python train.py --hidden_size=224 --vocab_size=6745 --positions="learned" --bias="all" --tie_word_embeddings=true --parallel_block=false --weight_decay=0.1 --warmup_steps=200 --decay_shape="linear" --max_seq_len=128 --z_loss=0.0001 --train_tokens=219300000
Each number is 128 + 32 x the weight over its row's rms, rounded and kept within 0 to 255. Layers, rows and columns count from 0. Numbers have three digits each. The size before them is the row's rms in percent of the matrix's.

# layer 2 MLP down, 224x896, rms 0.0992, rows 0-62, columns 224-447
100:093087159134119143123076144168157136163138119088089092189154077139120130150139099079183184173071176161177099128106083094167138201122185135110168149108105158107123133104122079146135161151137072102147097114092165119132159107077112125104108130107131186117130069140143169153121143190117113174136113088196099103158140170110124164140045139161101122153146140123157122137102111122147153159134140098142088101157144147157113081122150082066158105125134098079141142143104103150146124114110159136141142135140121159101097126120190085132154138149126155082123160092140086128121121055189035064133067141141174133105106108068100084090150120130137153135088100146144169138140121114109081164089
102:104158152131128180091129148151183163142120174142134143137129099118113127121095135111156194180231126115157174145099072091169149067130075111107129163101135095180130191111090123126111110145122133164077154145105098118124088150107127155161138123136115114153114126123110105179120150146160116132077134109149117178131083134124133151149118161159088122133150151113053167092139157111120093092147176121116110151136116121147116090128074092086122107155163125133133149118170117046143132079087138125122095097141158099116150091098192169154108106094150167110154089168196177098112159148083071085194106172169189166151113124106103119173115152148186244112131124060167120139149117107069154113092
093:177110126140113152110107077116141144134133204125137108133149136166131175184116118133108075098171139124126140106095166117098109096094187188077192092171147115113020111137160200159130124096174137104115079161156107102110095122109158163109149128181161108142121166140157073199128152107162128169122144117160135083073122189157094133156100131053175153144174193122106156162142149122078102118058131072182099081126172118120112144150128149107114073156136079166099179103164151157103114118159141136148090106100155108137134100038122142116137088105112125137179128118141134080136117103150150103135060084166109106136183143082139154137113133128107212118135096166084117106121140105127159158157
100:070117119103166160114115168131181115109100156137109139161099094090171152119112169111077129129143127119112171167134088111112161094070098160139116103171134083076183091111118127108081068115116132094105124121180192136168156153107151140111127182150152143148094129107144094065165144138103199148117178103148119138094108112140079155114096138142116168155104142061172068135182155076120158100110170145086117058108142155129114126119109131108050134118116124160142174181113108183146203095125138134150086122163195178051117077152151185088200120118108080101143165088196192140172119112162103132137140199108105110129172077087131121116095171110114106134151116157106104182106133145144154092109
100:153193157109121118070103114128087159068173068140049084109194149174106147150155124120095081151130156079107112098141148140115109169091142145091152192143133096138117093150134107104120166149152117149145133138131187121155140171102119179126139174125134156129118152182077156034116119103116106156131150172173135141081134103150158152127161121208124148155162108088155142198107208151118124119126148094158091139118077161144155141152123084086160091126107073178135163137135114140172131147133160097103103080104079164092149169088147155114123144130176149173142192131178156118152176139164097133150116055144131181147147176150088121172094123111182157136098156129077093127121082119142119134156
104:098108154091110122072071117179082155119139118125142169102131118098078060142119179092134136086104101115127111134116165134162113119055150116131066096107106121117136061139134091107114129119092173087110140130036111115205130125132076093090100158105150131105167122057100121216101134079134079072083114160110086151159084166155148091112129126141127110169121130176131163194100120136129138087199137148143192130087138098079068117136159124202078118167172104129128119135137144105144057113114180220136152073150113173164147128171134164144162078178117094167126157178159090122090105135120129091113111122139157107140178120129084095089100159100136135120167112169136128154156122166105163134141
097:104113159120134178139163135143119114129101091082116112141148143091129143178165159135110124140162116138192141165134138090083123153210156154148159153171135094112169118114059143137114095129130125103072142152130115146134128149084151117083108124142145132168145125185092123016132119113116198116114117131171128139110169108135152061107070131123094132121133163129108084134111161188164127122187114126177145094163135134139112080155136140120107080113094095137158159134114129132130173125157124042103128101146163185163123122119123142157145088163097118135141118164144130119114109120168105091121084150106080123183153127169123073110113147107135155137173146080106089159054149151173120082172
099:153125116122100108122119105119093093111058157075061084070140137144175136114157109140102149109116095142167136150175149127104126117114183093101137047146113147212143141103084117114160094148183134146083143171211142136101175164154117125118126141116149107159093069132092171054170111095116092165133118128136165145131105161131111177126130178094138099134162148113147184118135132138147123082118134084135112088108114135124158128119111181115193125159132153109144121120153105092155136170062062161060125094131113128107157138107122083111085152109199186091143083152115175096100128132139081157107100148131134126093146116133122180132127083123141166119141127143118149122170138091077191168113
102:113133107147100053158101129156117146161112127072151103111136154092150162128116190164107096107131112158131130131148143197119172129167127141094104162148112108122109130173114121177125139117139085141140139169144188160161178091111118107111111193118120208113142164118162133223098112168128189084208126127130105125119069194085214124111153124125126167116133205130097193097176182160105150153167150106109107149127144094100111097141128157176150178091149152090121119127145099111196182157092172143118157117104140123064133045144139124169130063109139108082125132142104185169115136116079078127067142095154142141122140097080180108127143108178119105091138129115066046124153097113071100068102
099:157072112117135161139081171124083118104043125117123117162126149150086147134138138140114096130157173116126189083166162138154125109107196178154151147118153119090094111055156171153095112146174102067160148113181147124156130100153138123180171063128088124134162117118130135086127148139121163069155141122110130125126144113129078117172118127080113097130130189096103151105131179150071138128129240110201128139064098184104116136121156065087150147154156158133140151161151086160137159091094128148144111123120094142139103082035108151131146123151127106093080063121088137140113112083112155129164106106133139156119159132106192076088110142188187138124139130143120120212132171134175147127124
100:144132124083080114118141188137102062115077129125114133119172094142157206123068143089131103137110170135072181163158148150081192164092159147088091154072075100150091149033177167080126150153153083165097094130121165124112128119089152102109099113166119128097124138186172103063104125131133125110195137125149118112115164200119118188174146124082087123149143140110106174190155115146112094123163195120177149163098085124143110112112149142077071124126086116095109138117121163188177139089166112134177135111111127176125127131179095095138121180117100080128093140130156092139129164118134084117109123136086122177143160050129083116109093138079163149148202132152159171037143096124163096152083
102:099130131160118180092197079113099159090135152073127173156185123125069129195109127113123141124157139091120089094110087168153120148171139159134088110142114159136138182080097157169160173108079137156125098159071095021144080155153122125179177105120128108113134061097124158111085134109108105158170143135156135195122160150044130155124161091169120088169063108101145165152110178142153172115165196166102133170125147166168154125156113128119159145070189117158127032161120123159125104136098108155170131112119143156148136108139121091121128135091143110139073121203131147069141158118130176111120100134126163101124110120102084120154136103134106138141131135077143166095133107133137121117138
104:133111117116118160033129124120064143116098107114143080157103136151145139102179118108119158157097128130101147137077155149070134160110126080072146118164182152116155131141106133136184166148070134123107127170144146110097109130133151120180133191175191139089063157133159159201143128154165067096169176117174060140156167079091115098081135139147129133123132080112116115092168117103134132155132150135150144111140145099116053125125140130139107118085177125075118064105103151095163133122123110148092129170130123112157167066135100099126205112143147163121168131118136100108100083099107190105105124134107155137185130192076184093106144134134129127131178097153015100093133080192185202151130
103:131141122116134107125056122102113127154059076068154098064142074127124096143125116125091165124089133135160130133179063162139153123131192086083105139159184071124136123079103130098154133125121100078157119127080144145166177106062171149100054140126148116103208137097111208148175101171157187094135101086092131154179126176109176053156095126094136195099158090134141133162126122151177179134079137143056118143107093100155153117112094169121092097112150167139132129105109156136079103102198129120191178043176203149095136102123100147151148098145196126175072136122152134152154127103159072148076147153098071116120125117089147150130094076139165116128141122098123125155136213119160137116128
101:112177128182117103100064056063102118101153105126112093167132021039184130084080180110153128125127084087112126122095129190170111144114164144150117115140132139106111138135093132121078134098132132159119154135064094123127108107146189145129171150124135155095088145098058126197137163101111123142079125119077077107206101086123151108147111162107122141118146127158169154129133142133141131185075135096173156104105089143088131129161127091144177108217138166071100163127104170135124172101167147148183159133114111188100152120136169098120109052058174128180125110160132102110109159104167072121142174139116106078136145123120127123111134165044133139175076136086134104120077108112134105135172
100:110092129136074084120099120101100178131138166144120142121162117107162070145105195216122121141153110180138096159139165148124101177123071144123142168112129099070096127113084160086038189123094134112000134098178136122127114147108167079113118133151117133143097119136105118140157166119134118151103125143130081088153117173125135108113140100169110115103073091092151182128098118137162128132143108162089157163117139130098089093093180138129180174128105151142131139176151092177116198113151115129113118103141108101113124083064138129069147100140135096105086164169161169164134031121171126146066119127143113139105097102131102153089103125118164150134167120069080116165117128170119138130096
100:130177193113088159126161129094160152169127076127116135105057078174120115154169145127085089076091128160080114163159069139114067111089169113071134109121154090156143183143148137183153172121127132102118132150105105131137153179079130111161122154100091139117133129139166122145191104115172087109138157129156090179152116104175099126126112147112120132125143136127103118109114125155105113102072149103174116084171100117133136160108124110155075214148121130110157149090087170101119071030118141159103116102092112179187155048195095115132121131150115095186161145172069082150152122159135161087122145166093120187173132119128098110159143131115159098128098111081110064122144168102100118099126
100:141099178163147106187149201114125116083147072142147123154075122112171095122174118121182114105104160084150196141075117146136175150097114127136132090178135100131165095142146155145131136082152141110076081103150182218096105141160113183159110099027122164167140120125127126103115131114184062060128141141091136138117064140105136111110170089161102087172057091154145109139112187101172089118181128061180212134115127047144148142112125148122187120157133100121134121115117122152125095122163132067134132111063121096085095116098155114154141086057103140090122085121103137081148150132148156114103122112135112138158168184150092156197123064143101157181176128090120092181109120129115046099114
101:122088140117118187209137138162106078213162178116130110141146117092164138074201177136157119127126144134164140119188113079116040143112142158124119152112151106109120127107087117093111184108150155141084119160181132093142113115106130183141141130173107172100107102139114113159115137122148092151153149109099158073120134150087089107164072092074135132181161158109081119112168140149105077129107163164138178130144151131120111144067149091136185176132116115128166156156144157135182175130112079188164140119156101113142178103127112161115104173168117138056125089113118088104114133170078136181084125096123114110189108160185118134124108142094156183137167086099053090136178127101137206155117
101:175130186160133079152144143188189170128132088065172108125125117100127139119141163151114101153108086103140118150066128128162109125130146168153138161147101072168127114100095153070141083091122109092105115136115134173071146085097140111118190203181103120094164135100108093195123121072099103168154107155139163147145160178047114141099163136117163103176136132161155094132102184115046057101132102135128077159095106133134092146136093091149150083128102116187145178139102117159140128180090146097099123109096132125106134143158127101107140144144149116087097172110172140103128064134139145113140142132114115092093139178160119159083172125134137083089095116099102167099195142138043118128132
097:114138083158084078172167117104122166108210108151084092163115132120126093148073108115136130145103100124185137129165118130161132112170162178075111125099160165142139102092235090124142113118154145114157115127099127112157141119155101151173100140193149123160108133072170193134175151144187127195097148092104161102145116150153081122141139056141164123135158123090120146118160118115123102142138097135143121157139140085114107131135163137151097096161098125150138134127165149147128149043140047137207123184113143128151215147051135176098164141175122106105202130110094080153124034137133082067153146135225101105167118184159165120141091159113145086123113173109118137080105230133140176100145
100:157174154099137128079135155129090121124095140132113152110193195115144150106127148059162091127136116100083122115090148072101146100096148106114082118146085122146128135152120133178176094130129131088077117111130139106174114088117087083108142139182137102114111101161125094107137122075144108135078121177127113156239139131140134175150127091087129083107134109123074076122141156132133161066113125085149100136098140174175144185137188137165176066176134097083147150118130111185117113066070124166103134144206088111100153196138140142150115169149087168091151097134144142130115170067035178096125124181142179121159136129086141103168155118153074101145087144102122119092149151143128158113149
095:141057068110102147129095171047155119145151186131109092120092188127144096099126150118140121085109076077158140108113158134196139108157082125094091110129120120148152077101122157099137098111155113111079111120242150152073190154100102186130106064113163117108151147114088112070080123101064141140088157061119170125119177159157151145125160134106084141095113165113088135125119151142180128156121174119120171066157133131136127080119127128098068096082082153076073154116130121072124129100107132112126101137137132138122086100156121122165103088113133087142109139092145105132150155089125156171131166167159116165138147068104101186115175157104111115134131157170159145171114053147127098147121
102:143150138077111093154109119129120142163127123128148079067177176076149167207118169125139140129039160146138142132223161177095187172111071196131120156133140131125102105158135142118107139117166178126140162133098159119152089149114165097147132118146129151064102151087139182127118159122135121103145152154114127105143132089160169149104098115180181119107099171122181139107148149117185073132158140109106125113118122093191149131155123114117117128167134145162159154181098121122137106143138129091087166128074138097091052146135145075130130130139105099129096157125137088098128112114105067150114163138088142133097174206140162146146121109095102064086155153151117108092137195157115112087128
102:156131089115105114107167162108170147119120151098127172132094138170127053200146159170148102154115159125092150102111148158138047157145121156083129140125154094153138073121138132127144123102133141147041124164146124141171177094113109101121121151121117178102090144065163138070183144145095090042098176099097158140148129110136089120122135181146090136135151106157071169096127127137101124151145082138108116151175096104163141127115175132144103140108092170079106136169141112142150138118122140149193120177171188129166166120176138142081152062171117145073109118080138078076143082130132157140126108104069146183153091158072096175150134120119138179142116125117087132144183193148144148116091
098:161159190194129118109149067124112117127080105128173193089082111101135173118141114163096139137137151151099059153099173166115180164074081085176118213091132115153141077085103104121098150160148096044114140152174113134176149079143165069167177107120107117066111148143139101065121116107149152095107121054163099163094078102117195059159092138100113157101095140064155145189112168148188165154118076127121095170150106152203134093178099169113146185122085152159118090134152160082079116096142090143125133107114148137166119155132155111136148157096140160158107078127145160084148130150136097099124107122137124115130093167051155103133124167180124169169171104162111142154108127162175085119143
101:201145135130138137150124110122084107150150117148148112084113094127136121132125117092094129078171126132108164125128076178153116168154143157116141166105103086131126158167161127125136097158168154129141133136094114089183129135134163109142127138094126102133176148120123099102107159137145160180115104218170061106137112125165159130182122120117120125131133160107157135100096128157074138144150126170180098191109109136132085153154122156175125154065133130117117187103180121107107068108052091073095117064156107144146094137137112160096087155143151090107109135090052111121132159155151148162075164145171141131200101093118179172142175085150163086143115152143148101112124127136144174193161
097:102102096102130146135131109090130126176113132122124121097120091115121172150121103152120112127122153129157166105141187101135115109086120143133106182114110159157117123120097164113079134157068125170044122155098150032109114139097070149084151070162096096143119144098076120135050172090124162111085145099102177098106113167097178143115053144122144150162093094147135125133101103118159143068090146092127137169064036094139153143136109164167111190154111191152132148064138187086071144130208207164113186110120139098141092154144173129159067128172135168124051147134158115129095128108153107121124160147142122125118177168111090129156145092112110147115172181158140122110137043125116067123057
099:136120160089087204122121154136129100184072161098085138161138124159167152156160094149100106119088121139110104090110138113108048082068130140129114107113086156146112093112098157127130114184137190120112161053125079145084110151110153161139166042181089114142158142181076114147163138133152138125161161143110105151094117095105099153132121108121107115150106092092117102125109108139101104152146104118122106158102179110128123167140123171172131169135151136210087209172086133160097164157095123149063143180104097162104103164077130162149133091124112153168109117132205123137169132167141116139093151054158160114139082123154151118213200079098084118136121136190154082076163136164127156098153
100:059109149172111096154122093128089108125105176123134092119160111148071128162081129111190170156154076152155172169190091126143160126118131062141112180083092083115139145161127166131164089088136136149095086105126102146146128111126162165107120151156200143111159152173125183150122140130127077111088095145152132110149111128122134122155127101141127174167059056092205078109095152134112125133128100098058152133128080099141128128161176109111087161156080120137140094156090145158158146164160100098115101130107111166205095107113088101131105169152148084125160137146089098165117162143157198096132164091109170114135105160123136052148121131127100111128130106165145103092094105139130112131135
101:066144096167138197098186134122104151110108091099071135154087134124151106138170063214110145186070098177132134138081209182130091156127144106112157168151119117152160155133085132078143151150131122121136146160145076144107178083063094121142120123164142107162171101103087133204130138140087135107048132181108130154105169092133101080085053103055105151136141177136069069126132115123160139160122113139146172128118119149102172066137109053102123155155137075091100126086092056131104078110067154081142139136147146132150114150134122101090125092127097123120139194164117144101207161130102165139131133106107152168187160162159150182121080043128125117106112136129101167118189146087177132174126
100:136174132101172179089046108101102116139139137105093183157152148121121061179114114141118157146162113125115138119079171125045161137113214119122136090090150151090063110097115129147114127141121174122109129091106121148105170117073141069080089084152176151120127178140104139144132165116129110156078091161117112175172155154123165163194160113154151062130105112117146068151131167110090197178045168122148109113117101149093130099100129100110164167090101155107155191141151119127120114108155093175084095118169141120099071134074108073105136134054153170129102152095056167113167114116109130158123185136166072102094175117204141147106101132117123080143127201169118123120140122085117140170082
094:124219182130144129117075150153189098114063165155126122103126171116122128121126156139140163152142187205132129132138142114111096101138188115114153101121134136083108123147147147074190149187144176163155105095126167164107180182140112171176181099046131079108079173095112125126125134158190156186078156152160134116207104105114141114121134107141121112145136157137117115141081155087149201139111170194138113116124163106176169137171112197162112096098087116159094176153103154083113094226111135148142110097056149093123112160116146085114120151135151053116156118191184144099164144174100141146079080198124184102126120168084121121143207105122137091153141128163152162090134037109156089124160
098:111142156130091127158118185108075145154181094099133164149090159156134101150081137139158080160092156141141077141047149111059123173148108158113070162089082136122162150153120141125135103079083142135220141095106084121149113149147062120137111104158148143137138122153110160095116136108158176140134157187126126128141124084151119206138126118108139130071104118107101118178122112126165160120122178106128097152152183079083139113181138126092067159195121138132135133125116125145121161162140086124114115215121083140103167118096145103073076127128175141134153124211114137168133052167118116142094182123095098098143081106121156113092101126147108133134132133165123069083163084130137113124092
099:135100063112078211140130141133114169132155156150127115123130148176147192160119124140156134121059083162143147122098099150084080183052216120090158121139088111103147133142147101163101047160145107145111131134154144122125147093162149202125120138149111121132160134146086174094150146116111121062207123201114109141108131170102065077117157123184087094204142147111100121132160141148171176119107109096131126129134153149153118100169143094115110168100149124154088110088151162143149130096157133179106153099121180110089112132094147099079062127205105176140171102131150188116137064141103138138116172154136106090175149121123116127145123180170097143168083113125125154108129143118118119185133
098:103173128129142124110118095072089152121165174134163130180125102163107103135162126135081093115161117166150163151099105076124119135198082106166137121080083105227161119202107111121115136128149092127215131136084101107085138107097131145143137063149144200157089170166116168003108131109113109130106092154154169168097135100130146123097106189138123132077110152165121112135159196133152177096067105137128153114132155081154120146115136104111139149123074131198067172135150119124145079233178147150122140103054135133103152183147095163136109192117145124113112092182094129072212121131093117098131106084131123173197171116098173152153181088142132152128098114132152108128095166131161165130145
100:065193164129172138134128139080120125147153092074168095121088095158119108148115108124132172111106144126170141116117143167199134150107122104124136129156114127145178144118125094072133119139144127139100066175125099068121138124052145122151142084145078134131063073129092121147128059107172085167181151145153117155105154185112110118128135122112116052080104122077170050127159118205125110138126143116078097161166058111099156114042122081133143096104115128149146111086098114120112112179170140119095112107093099113110148132103135092109179158140193115176105114098168142121117081119053098142166142184160121092090101183148132126094143063182122128100108128086161140117142072086135135076167
103:149116082175091066112163141126139090144092117177114124135057114137117098088134082109172156136064118159091136103125123130132114126149090144192141128075179119144117124129078112160178144120082118151074138102184130089140113165121143137106140232116130132150166124108146184153094176104078123147142114121085110119105080128207148128166105168168160124176090131169168173110190167121166122133139066082116131170147160034120096160125132188157158111185105190115160180161094124135154128205189132190111128133115121106095086061113178135110165145143173177113128150133124134078141129155121163079190109096160067124147123205159074113078120142155213154135081148113119119062152106106139086167097
100:200129113115130162086130128104083196029086129153117099163123161154135081113144194117139105158122080155086112129169091113128140100143090094190152122105121088132127146156085132102203176179125157107113183119156106149213082138086136105141095154106176124077104169151151117097164082131116155139164080173111093043116081130112158123159081155073137165113100182178187106141174147113142148143080137067162130128145156100100149158124073078119191118134167111094104098207184131083156103141129153154116115084148098143172202112124127178097080101135106132180109145134104101139120091160076133159137042130137084164127147104109126075142120160148134103135149095085133105183138080121167198115201
101:115164122134185134140090160112160121076112130126152182118132128129158152114080139174140095089165115055070110145134133153189079033095194139122155142105087115125137204141165120133145179129084151122137160163081111122162115084086136125130122074110116128158091108119078094149161150127122063111104143133110174172145098119110105153128105162169118063112097186039139154125097143047135155112154142135129111131119110162070148127179105128127107084097160125179110093174140198117125126127122160117150151124159107116102157109116107092171115096149150112136137114150154193122156139104162151168178109127134121102182122153043169095126123094099112185184102136132155109154126148130113144116118
097:133080131128133119115132073096107148146145129133075140131098201076131112177102105138150156090127141215129132139077124052147243212078120114127131144153058144167102136039111107133160118149121072038120114109102065148156151124148134139139129141168066119074148105124147071075187195117088121145128095159079079112140127122111079126126135141141125128086139092082095151092168166131181129104124075166119105145085136138053146117114123145075106137105120122153192107157117202108146102110124151118103099092118119125128029160106115185090118100062179129112133169145127118104121116110136138057144123100118115121134074161156094150136147114093191079150092186155096115104167086097137128128190
105:070111165181090153100112092105143110147142140122122087161129128096090096137074155139102131143119115098131117086201119115143096083090112074152175061154151059152098166173227141098183171134094213182089092124118119126076124126156145154114151147122110125189126123091100140033109131155201094159133122120174163104121185106098106136154121103173096086130126141095140170119143138169082168144117072117147077107156121088164146174160137068103116058136133094138169105142101117144154128139121140084122139158141158128119127083124101158163148148150110054167181142122131190135099136149125132111168158122157090121100156095114129112110123096121150152127110087088118058092160186106145091079136
102:121144163171138200149028140137088154123151141198131093136121091105117130107125137120115128107106196093157117110155155122141081107127124204160112108159110093143119156203115079071112171140120119101121215188153121146147159146107131151124187138148053076098141184131130171153164084120124155162106141080132134144140132093150152133184113132133119092129090189093115192128144136102106125131138113115152114210103150119106119135202167164112086093122151147148093121084145103096044099140123090049117113112137125141152100101138138099134135129152131088102143196111130073131083172140126102165204156167120143143154117087087138125113173181160109137103107124145182102182156113180148166154122
101:100084169095107181167133172112087113089138107160150219153141121107132116103113124107155102128121115093123130097126185085093113139210166088125149088076150127098100086143123097167101123102099146136212137116098161056119162140128111200120095164083124092114130149063175138201122106176140102131170087114177133081140128175152099157092112156119145102163100118079133191116122055163108142157156174152044123087132162062049147125121117164136134158168125107174180096145153094102142160179118145141104156148101113143152164101181146106117148165191136094140144118130109154056154117079071168138125077103136064107183122079126076137058161132158109180121103094142144125103159137111100144130121
101:125048162130160149149177145140108126138174102116135122117066144121119103105160087134074109111194133152120135142147159136194136084116085089068134194178096144150144107095137187160159152103117174166177104160150166070154102123158104179107171109150098123134117169126094182103073150128130130162123075142162104068101177088156138094145107115146083135111084088162149155151146180152076129054133172047114131171115082155168105160109114034153095133159130141122184150102166129094082097137063101125103122113151101140120066142145130136065087149094141158139070155186109136130150158152134138145204176114110138164165160147159099099160130139095126118229101137102119119181097129086083076184110
098:157187144114065140109180080114165125114120138090110098186116136115125184136079081140070113097167127143149122153172171102159178137127123141084149090095145157155189170134083103178097142094116156126114160120100176115128142080188134099140170146099149129150143142096114073078125175124116142093143171085159103151168136111141152129140117161134085097217090163121121088125151120098103127103185171119151172155122121086145157150130131134134138129140196145111115094109153152058124118155134108144124101108087109183066112133155111133178135132064086047148137154104138162190158140127103070076128159158179149115163140098103093071186137246095113158146172100060142134081094146150128183109156
100:116131122091132188176127111120178110144145096147152150069109127121134140100152151100107077112180138155111135155143145130166171097061132118097122154116176123164158079142170111123104153143103125113167105189151085079139139114146118110145195119116121110112159183153129070082153187123159077133107073167147151161155127145158129094180123118131094108140116116171130164163148138126158209082184151121123149100173110096155109137120094143180150113131126184180131129142112155109078106175155137189104200067106192110135074135088137174134150140101128159145140175140095181145160186142074162094119147149110099151126092165100112174156135122174078199140161106122088108137094165085127089096159
103:132206112138110115201142155127117093108101129096162084109139119182169103175137126109188130106144139129088166116112108103138144127157099171107106145142150127157105080112153135066117140128162172132164178094221127098119090223144122152124109166129064160115183134152124140073067138094094157156127144140134124139127134125113145080073086126118171173099177072117137127158162065147126059117172175159137128221157135094111156134119145144141112086130065195097079199106152120138126145139110084066137116109172116120104127086190132082129157108170065109146105134134143119170148088138138149174136093114106157111188170198121122105129072087194132185102114085122118128090134159141092114198139
095:145151169105134140164082113146125101169095115143138159087142157138085084149147092101152160140165133144126131128051166086047135146191167087141175111091114190110173108102156113143120105129100130112098147175152114195143163144169091171145127150099089107116118053181087103117139079085092159064150053095139174140128086124147130150157099080044156145142117106175078133124110113104133163066109138103162079207149176146132139164163128149138109119136125081110128101141115130126096066125184114137140095162125163048175111146050106112105095131134185104108108175117138148148158088174177113166120098111122105098110144151114147092163172123126144081135152097098147146112165133105117106139181
103:123135082082197093148117095125166143162099126077079123085128162119115102132163142102109124102101093126144135124124149097166102126090119151133079120103152140207128094134114118152158102134124168112174100117204129085106185157122109153143101113086122147043134148138126170146103163158150131085142072075086132143129159145134138158114131144112126128067179083075168124117179107115136161126083121112080172124066102109052080124129127166137130137079153108110165183139138100130080189109090087113132154073158125138128160082175116148133072158083143173064114216155124043129115141121114106132092110093153168111120108070142127108136103166146096125124211109124149170154133092135127114188105
097:140161114092119159181076216127132093090089112134173116190146098056089155101054143146137134124172095100122130170169160117199149123075122147130144174080120058085153144108129154157091153105113136141150158117177139064150146176181118118105122151118089096087128102194121120144132146107103146173113099210190076135138133122094083075113158179143140158126088184095124171153157188190087162101131053133123101050083161157151159074180152173101112099109117126158080118077100134119165102102143158090128099171122096082159148125110099129107131102117168136143182142149108123138152075203160127103126166105116111144158128101191130146123156152109090078060133102054109132106153119209185097117140
105:074134139127080053138085107142126129140111137080111187065146179179145129137141126133089150175124090160095182202180100158109137069092153129139117079141101169144143170141126125073104189119091058107133109145069144078160153139109136103131114089104113111155127102139191138150117128097085134081143110222169200088141110150178152178117076115172095102138199215128164063116102117191100117090127149165145089144122148184122140098068200118129141118151133125083180102125138165089170134115133178137121096140096151110129119204123116130111127170100150128145102104144117113142056140121182122121124156162110156138078097153169172155132121099126171097149166099112145153092159120071115108133124
097:118113169153211140117077210078042096150092085117124133141183126115161142072098156180140120141113129082115133155099102116180113130097109181134123162161119071115133114148108108163176149132116140093144120134110111114156184136235115136104119163139116121142176158130098124142172117112108121092084170121084165174217087099154185133124103125178133099069034193100154117152095178047098125134148112115136147126130105072210104134132069113195156119104153117187148120152103071066146077127082098067097136142121133148101115086158105112130145191159119108128145131184092130098105113115157144110154174143143158118126141116133089072152125128114098139105118157153161171136179137137129174145162
105:165159107173150165108109109077105144069133121058149128147105179158140129148104104122109155082145132138147148099155157175156146135151166095136101127159126163155125083093119146118104104108154095140110145101044112134085105097120140074126126169101080147074095143122083133209180097138124112160114104112119209091222157137103173134151150108106094152113066142150100142099159104116179134134112117106136119103125106158134117119110106089084136131095176124130160147037197153094079039166132155145099152124073112136161147126147164174128151137143113139153096128104123138193141157148105083111156099110188110134098048199132138114139130156179165123145106114167150163141144163174100114118104
096:139115112145075147189180176078119169150112139154104122147117121126155084173155150136118102178127129093087126162074118142113136117159122145157160116091128128127089127158119146197098180174108129138107122194078148094144114107166176096106159143147118162110154166145119094080148170126132143122133140134095085115190114130100156114096174125132091066107129149136116200066122170103125175141150094142129139186124136148137143140138078153135133138159090073150089129154092125131130107096127078149178137133081124141112132137090186124134138089190138074152162068104158167105081080119099112127202108105149115117133105146083074162096156131177127093097119121090069130096092104124148147117144
098:162129137114113161113082135147146156136169128136138096100129151133101130165071154139070165145084109085128213104100137155175098143135144169081191077113089094117122164096098147149101131170142136143071141136136135088095139084072171143176140107170165128170138143122103140144113121142115081156140111133169124119157106153171106093166115059081145117175081193106139132106087107097158121115136107157146144132167123085156078062136107132154081116165142131132130137135178180214209135076234156183090110105107143089129132172110125127135140123099108155097171130141206110144124125178090137164099150124075103119089061074103047125086210123084103084153120090157137150086060109162123124126135
095:114150106059173177144101122137139146214160154081105080121167155177156128113150128146133085128145111136161076153132077101117133135055114137142140146144109172117143141068146115170127122099157096136127175201155155102086083146120068087163073125164152120136166141139091157125151117106124148130131126117163145127107089145074113174092082135116133122083150123208090107089171143151151161115130110159147116156081095142174089177104079130146186083089184094135092163102175197173185103140117132104096118120152141135124084100119109136157125175107121123131167111137122128159089168110170110141112103132112105199161119184175159131130115175118148111134176159097126088148132085113061107118074
104:186096167114141143110173141157124122129086177103087066075085147173143140108135057065177099112112133087104125138146074147127152114151128076109144091114137169104112189220095083092098034116078130115135096131159147156078134123090150116128082155070151108157159156168156151188123111068123144101120146127122092100138063121124116048080137121174099162083130118196097142103199086131141144123149094142137139088147125131141097181131121106188169124148139127157135156103177107184162092102080096119068177154151101140092157150151115157168131125122138122085151109146143095189100168176096169137052119081136169136164147150131175136116112135131153130134086117118189121150092148171134127141113
097:116103094127177128115136148113150087157111149144174118130136082120129158100147098116196090123108113107134105068106058110117100150150079150074189140157173148075101212158170102109146095177112141122142132123101126098121087124232161133154144128101083104119143142093139173091135168138148194187144098126147131121147119175158096081127152089093157164131086086082142188177105146091133128051159089153148167137111095140128159080160140101105089120094125162051158147100140177133136142145092092157157160168067136085144100148180123118150136114126172150162062170080128108176137139133186140139113100157070137127195103151189090101150098113069059198117128123164145172094096168162100131089156
102:186103105159066115149128105109099122121147177132100209161115202125138175162103123083193161181142150169074159078119151154103130119123129148084109157040111138111116107121059106117177128097151181122207142100167120145139061118124130166126164163115164155103162172157143081085110095092143164109147131176120141153153028168169105078148155114135141134144139122125136137103126110091064105098139164140186140164144155135187114051074131141131203109133130037181086121136106141128143104153173138182121081084137110178135099150130103137138137124177149099084140083084160098099072152189149157142137141182139103088099165199141119167129103099090183156113113110095154194125112166165122142100150
102:162058139138209211118120175147113140089118100113089130135138100066077141100123107122148118087177189089084114157132087112154122087137129137171140118099076122170129181090129120109085110057125204120041105069163128075102056114051168161094160187103097141146122151175163107103076107120138161147120134141174136141073098109140178127109124164078090146157152147153205114080129104176164100102123118104161099120164101134131114119075116134154127122167106129104122124090147151093148096163108138104159162163175099086083070116104134133130137152147155085131135109088105118137079148099172150128118165136149113106128079144121106073188142167098168199129103106147150117139133118158094126137169
099:143117112086120124185123127117173079154106118150145149080042177121172093094171139180146118126090108165113063154161165116165087141114205196107113093167132132127087113113159148157113148149126133165130124172072155089152130101059127043145136119207178080083131120165125058064111144126131151102167160089137092134099133124061107100104114145159145202112125154199175148114135176129137124115146135120117142059129154081110137131090156149118137083166152137136197117143162095087138190187091087143132135123125118107112122141083107129160116126121150109092141068129094108111146179141091087177134165072101155132085105132087136167103175120126033066124114108129099151117199131033118152120147
101:136088130093105170181141129140141099148115179165133160102089130152156121121156122108197115124125151130139069136111090143114188142172137108111179166090115152106145146110165151135066123138150085139167150142158088117082150187110077089127166132154109096154100117164101083099161100125095151080115104121153111106184096184108049097074153120091094077126154157058095102116158161133115103160085092156150095084100149187124147078145159127107130192078112155195125094163153141105145161109030164181083204186156165177078116080138109172113077084097133163172131172139081118117092153139078104133149104147162047078115109132229072148090185133152140093089092162159128151159122125065201147158112